Weights of a small transformer language model.
Size: 9 layers, MLP 1024 GELU, vocabulary 2048, 7.74M parameters.
Architecture: LayerNorm before each block, learned positions, no biases in attention or MLP, tied embeddings.
Training: a variant of Muon for these matrices, 134M tokens, 8173 steps.
Each number is 500 + 40 x the weight over the matrix's rms, rounded and kept within 0 to 999. Layers, rows and columns count from 0. Numbers have three digits each.

# down: layer 3 MLP down (transposed), 1024x256, rms 0.0661, rows 281-305, columns 0-127
# up: layer 3 MLP up, 1024x256, rms 0.0714, rows 282-305, columns 0-127
down281:531454537446539533548477454503548492556484533537409462448581537470525543475556503536506517505483425455551486563463519489529533519488555543532453444524482497499509520498441461482525414483553498478534501545496503493492491491492526485581431450507535428550524503467468497474525530500503519474527441406513471557458477548562488542559510596480498500514471479450531494473530509482493481503464
up282:574468493486518507467446501535488438497514595515474451540508543539514572515496506502437443557498539534484531412475501503449529484520527479513528485488518564499548486464431570534504531449544438489477450410529468518517488531431532451489560531475429526515449560524512491482534496503470428505521468545547523495482536391481544396483471532459483576547468539454478496452494496505511566503537
down282:519511540507501497497459463463524521438508475521474472501501526505581506501522449585441508507484499483516545544526513455510452479461524419462480501502517514555515491499532439559497540503485463454518511528484448511489486429454483477488493480450445521530477514488480441522498484499488456562483529438473502471496586579488495519482497490475493565540508535464521538464490535469519477530469
up283:461466591549490538539550517439504494493552433529418473457506478498524548511523546553448500496462461474501543541507496491500536479531442539459446499499473452520495443487488518492490516448543473578504538494530468593489459468508467481440552521507487484498495499525526463513489470448486543484543500514540564444514515553541500496591415553450456496545523489440527451489451489574482579418490
down283:472482475613527489448505423511478447479448501536542490546535534533533519499510574493595508506471451523529471491460519464533521505570510493514495576436485470587496429550507490492492495530496560466436523462511569485482456544441525506408483550539485493480504498457450518495505534534531490475517552523518486624504543491448430459437504506453510507554529552500448480534560542485565537460465
up284:524567540496466544467471474520546518479555439524527526430480428576451505481474502518384499529547530497502508474367523409450443586492535537457532562515455491459483507461504421536470469508498546511544517502512491472509501531493521524560557549492546516490501516469448484516453579511439528453393496467466461560516514428470570463568541492547540538507524524462462488450496511520477529540521
down284:600520453505576505489487449510565531515491536492461469478560530517540524392527490488445451504534463539466555536509518464520429453489462520523424442497548511458577541432495546428524543518493412508604492497561529526529497472454525499543482526487492494432484526440541477525441518437570502508554512429469465529479473536525482489475424462495483457478500509488498491403511524471521543475460
up285:546452519533518448466484501463550545441487454499461484614455533507468484506503470557515543476539512436503534528514441481499544483506493487461494424464464486485502599506520510540437485537515522472490506472463426423518451472583502494542482486526507495513519506554461473551580523438478511425528443534407479502506524539475465567577443440512531460530491508539474427541511492498533529528471
down285:551524532528526428523503462529396491535536483510459523452593484561507541514495536519640523473484525471479555564511500492502563525483544478464479517527535485525498450474510527484477472476424406539474540458460538527495521447451441484545505476518492507515445474492481475472519490503517510475515507490475506528433486501503541519450525544493541564514482502554462556505488427518466536489471
up286:459473495441491427450480450465504430517541452450527503529579507524523502449537501476432436526458507548516573556466474543489487501558495573552514389504494547585532549523557509486523572520512608402543483433501528490522429552506517401455539517556496493391445468553506507483497496447522527467447481447546458516521519530477471466556464483538452511464528529473482497481529551540491501539507
down286:505513621494432529478430536489498543429504506526561533476594501544433494477522487436470460471463497452560485511580616587515477451494500490467546551464537469506509478521550593526518457494463493484571421480551487470543474591437522518479523566519435533504468525482481502535403524482510469485532483429467509576476516489464502500477474469513500461533399548525485510504541451627444452545513
up287:494498563532474529469578566441515562502475504541450418459555513574534564479524519548454501509437529394430510461519554502432542463475509500507514503502504505483435448569510522466453537538509463479535560482559482500602529565502569464462461531485503559484468484408458506449526521531467540586502512501492555499484550463514490447472484451517454475550468549462497526493503531509417433501478
down287:495595482499445463489462507533369537516489533496578469474544450510505545503462462528527521490554474561539464546452532447501575471586476492504567470562431508522479504446524519560479504491448463522465562461556536541430505510514516563504508504482458484509509506509522485575491508500524566490527535502548542523497500543449478467506493455486474500529520474423544532500468540512540521491493
up288:525554517433465517450481473523526398523507564493538475435482513493506537487497491515556500451540513455479495496477409534447480490437527569519514486483540536479505544512446487490512466459486516608498505516548521520473486508470492533491456493436525501543492476484457517427489515486494537462502457477484581495474506513502579465535509463557476529518511464510470483525524537421392458442461
down288:520511520524491519554528436488471492434538485479536534532566477501496509502566489504543525489465455556457520486496510464486506497479506508553460560545500393503528452510568521611537511551515415496501499483421430462503501463482510468510560464548532515478506526486504489495510460533520450522481462505557464437524411465522472448473512552572507523463469581497519491494471486553528492497467
up289:490500542465543510480548538460510476555580454545519491499483475542428543469534534571488488454534468476530455521488463484520457505460494507500426491542567490533538549607463504517480495464541495483531517509549550556526517470515463510523472466489485491491543529481472522453452541552438503487450538482452501544467480527434517503521461479505444554540500510517444478507521544427521554502560
down289:484489523536553468495461507532546488466562534521507532513494472497597434561480496513442521429470437488544508458517508497556470478481440545534455479499484612468488501501467459533523501499518486535439564538490466476426507514491481538453473474527523559488532498495472487502520465464427482480471470483539454489492552472489506525449508520522481499474442501485511482566459535519511444498526
up290:504455479548477491525476539539494442507483467482476464540489508448560528427495504527507558418422498449449480430474507531501556500498550467495520531511472486501511494459498547502543493540480512484481511482408473515512475527504529533502496509482463439501532556520503550478507518547436526465510482545505576530516485540447511529522446450520485446461492501532555565484509527594504521465586
down290:459532476564550387534507470564386383531493479480463443476507519534534553447503505506476573533520476411524564579558528525551465511455456466532478526531512539497533493485516494495520453486573401470540496516460451470534502585553484510455522530463455566491508529536505503408496558543543527424483513505528525491484461487543520500499505543556466410469489567476479514540505530448511467538545
up291:546482470459599528530548544490469492458486477455558520555489541514504532459521509536487497498486505539452496522460557580520495420507487540562464460522485498571532538501509513523557473496522485490555434491555495558551526500530560599576512501504569496451450527499478526490478455451482529495427485455531459530496526503448508547487500516506495496563507496495448493558529461530581503456500
down291:451496498490475556508537468478485492498480381558510530530513481445423495481490497496547492575457506511571417498496517469549459522493503520506488489457544527577526463499562442468555526499565461459484454500546493508494484578526457574517497448533515429515446505536408429523479528453494515513479625547525514482554490473522506539464544480484509563506493526491474486465448551469438528460519
up292:468507463515443484427547399510458497490503582484559483523488495484451441588472493533527552486472523378555427468491508483490507512497586476469524477392518481504490480521536518498453489463501479464456514531553591561457480525531479478577422528505520527527529518517492387442470551518463444494522586512519518422513390472513462553511398526511555491480492503553511455497480506622454483476416
down292:404476565462510440525534541459585505475522438430574461455453487550484473460497542520482483488457456525486503430555546569433517497493504527485506523547535500538536517487582477484475468524564506431414545509480427426545525516479415494525496509445516418472494470390497506587488475494464546541498624529531502524563515439539515531461518468508508518553515523498507520567546506547463571569474
up293:531557481516519469506528557524523574508510478566538543569474486484508522518495522442540512485509490445504482549518528475460487525557524547456494526467514535511515498536421538576512513522582514532476478558496503530540468519452505506500471535504490549529462538464519487498493520528525530515527491540530470533521451480386489460469517504513451429539479485509526447547488444501477479463538
down293:482454487507478476535486476503486540503512586489485542443514573537534549513525477492538439528472563528518503530417502594504513601550565532526553517473496525463457482482508527486449497549479473464456490537431544519534509581502443470486488486513416508527501459553559499470430493496508489472469491476542474415455551438552512519467469533457570522511457485532470459470498539476476479456502
up294:476523488510481511443478573489502513553462532470539532498545508511508477493539544461509581514529533455492429485532524510415521517484594489453562518491497481384461525471458518506498470440470477488510511517537508493476565548426469501526475515515512486448508529520504490491527496524538568508424512498432571516472526516446438509533534521459492516475479464528553527499450453502517509449554
down294:510474506533479404502479519488616525491469570559513457477437548522524516490464518475533500482583498469490513580476500513492456516584414467470454506506437470476527500516559526481451527423468500534531530445480456553524515468538542539440477546454478452513516464504495469454428477464507504457502537523510489488542421542447495460543541570480520521436434512489471459465586449481458564504458
up295:517439474573552514452573495429544369437527541465522474424489543543489514431514501505494474406493480472502459555531492485521490461548418542486504450501473498487436453492561551503424551482482466508530443524567487479494571481495510536534586406528584459443498539545509448480539460501490505541510490404445540629523516391458480497485535493469553492493482513528447455600510446501481521404497
down295:514518485517472593482500487506493475549562494438510499496542542512519478477559442449481448457496445500522491509469463422540493469515476500501488449467524464564446432688524579477499558599484485517525467534504508544531513519557452458528456461520478495530525542538509419424473526489452565469485489540525495497435578523486459540543495523611532515466471472526472535458495462502405523508522
up296:458474471559366559527503507535470565519488505533408538486517459456492489475555530474501458507430468511492504556454458556462475414448497566459512465450465569535416518418484491404459524431502489523447518565558509513422492541548485492515537475562550513475483503541513542453471490540514462468620432492521453524538514476501515570560546510455510484510481532472554498475493465514529551434539
down296:538591538462560496518489456520422488449555483469452493633426434482521505505512463526513538493502475561529560562532518524442502442513508454498409516537490488440561539490557521425484569462550496513548498492530510544529481470591470515514512500511524423457482457497535481445530546481523580464482477511507456436532460527497469547482435531526430479538463555505493551513504530521424477504489
up297:523447523512453497491576475439495519532506503477487508507499510510554547539493486492500537507503521447477470520473538461451497502537510498554488503473530506495561497486490463492546453504453546556486507556481513526495503551411593550481564557477543548465485447489500437523427552509477437593363493473425523465433517488454481529513539463446467498542430537497519491424463527540510491503511
down297:523551531431576574517429558431552588493500528502461504468475505517463563457426594454424521519497487556464496480559533503498468519540456462534451496552470508454535536438523462538505492492499461497526544498597469443531420498515475561502539554431523524522486544514479494476466491522554500517561571459481525511475511504535428504559443473496527529641520521538496410515458578506527543519552
up298:526503485491510552483566499481486545573429544555502496542511541543529495436487444481552438551388494554548553497525457540504477465424518493504421459589579533547595517511479518489472548505524500451480490514449498512480519509488527480495443534501376522429432453481521463441439460499457541550462501523442466525550530436484479413542512480481518478531499539520494512534567554526485487480557
down298:526425556542508448511509518500484452581505486469541478550513563412533538464453536453473539530534402523515536406564507542491462465500508484634465497491489423499517549507514462475492458446479552527528466442444499490521540551500452524504552480552509494527472431482537570566463519489488520520534566520452473603471526461484538479527515511473506553469572481457461537473500514523485545467471
up299:487506531457530507594562550454484441546510470560500488557481527417571527449456512558483478583429458485497514462448538528521559494434469560502529497460520504496455498546451427517459464479486494533530479548471522493532474513468519471519470497490537475485459463471565520483493518510481501513520525507453522514490506510478527531534540485514482574420510475520480512526544502452511485449479
down299:439473470480500506419524504473419523481511522507489559477474460484484517534535546560538530441560508473530439545488413496510504505540537490531522424568520512546527445471482475524471511491503487482479520498506460494494549537525521557536524489570462485410468536519477539492511493508502516448542578534481502472501532481473536482496486499486466460486485502590458549493518486529473489541487
up300:527529422514508476484541491470546540460589433507510555492560488493519443502472491528544483454473454494476499492486539540470476525488528466484428516502456543520525464475469460486493537503539453448530508542538453560535527532536511559522459499526560458425450445515476536490500504504443474524489530565444503435513444497458486450488472506479424422570512532498466529526551502518485447495431
down300:487430588503488525479500445550558502467543545441469460453510451527497528483497478491568563529506518513476527508546532431487511586504448480521598513436558519479543457488458563518514389511471565508445438582432472510505475539564486473425494507551514568459479486403454446497509499508534556450467465570490472473510486507544542420455506491547467471409556441494493480520480515529405431502544
up301:550480458457485501510486508525447509479426493526479545493533553503407520546440578490429469492539506503518460482465501561516460448535478444430439510520539521520465472472565471527500499448382508545447473553498559470448513574465540489531484467509620514511465508542590525493495466543459500475474436489573469485468470441424511505498454526516556481484514574465557492555513536476533526401477
down301:470482591446506509539518569536488434450541542565510478542501507462465501517451557517555445454518471497521465562515465485540495551463453496513459490510472544455519465543465555558415461467471485547521498460518453495471454509497552448519536381497439421447481471462519490453525454526502446570488509474576451487479523586524513549508542545549533522491455534501470465518503423522512529500479
up302:613492509552533500515517485519528483468489573555548401512456529525503471529545492527481493459482478526566554466463453448464535535504546522454490494530478550473552499521461532522491512506505513500529467481509529517471474521465541568533521540434509452480510495535396437464552549450474534541498506476451459439506512456439495481497529551456502501522478489482547473536396542492545475552515
down302:493500482484505498438520500522557533457518537443510479493513494462501470483533518486487518535493465475418466530471477495489504540503424529472469572518491471490460517513469549454495504548520522531539421468515494473458440426499506556507517569504477514508526526518420481511479530526516516499570514450530484525430626428598405444500513534504507585544520543585441502500535419537551516465530
up303:519445593522528479519480502518508524524502368440408499467479517453549475527512441466432461522485510487492493462584504480554459497493494499575504522512517483511516553478550517473489530549523530477529545466416498439485453424473513465500586388513529508535547547508505522469522487518485538488524446530463488439481512595514532455514448495546542525550497539545543506542440445560503505504505
down303:502489474447514483537591587507469530510502545477511568510540430460545476554520515475411545421555500516476490498464546498479557488475481488518482452497548510487507508480426556506515532555497472515469439467497462590503510538483468486495483495537490502543452451441536455508521573496563446532516536516510450449495529466517566518527475487424419485505471517446576514601436460470415447441478
up304:495553518516487494408571474534458496546529471464465443490493547557513431441445480554522502471488475499471512522532438538534485463431420528436566433539468528458569555531509491549528512441460511482594454491560490494454451485492416486457485474538505493470443512498553547557516472517424536542497525540507464510522460513484449475457463513554535509527549511494459573518550615543454509543451
down304:514548514531590497556533492503465523583495464458515450516522628519466484417416479425456478404508503485553491526527545447472496494489538468483492539519535431478456437568487486526563531479473427413580519575491581526474418494516542516464423558495443461438452529504452445523548562410452481486522494569517532524501549506499586475513500486550505531526489483499529534531455494493530513469491
up305:552588466470555572482565475468543470509498506509488533451468477505515530515532465531562486488460556471506461523463438478503471555428581532514508524467542526511536498535485479562553515477500466559495451530397497557537510506436524483514548426520437497448493508484527521382490489507444465476514512522487510517479543490496522463516511481534442502433462477472452509450480515517494522503530
down305:481447524473536545527536487544459534423520570484487539504541419451513528520446475500493441530523483517530505533528494467563522502505555526502476503503453486445509535489472507485448542508483552516498520546491557511496531468534492445497558526556488458524548459519477445446495524551473539430523495409465484496516460492533488449481508555485426517565554529576564500508433498529488516547473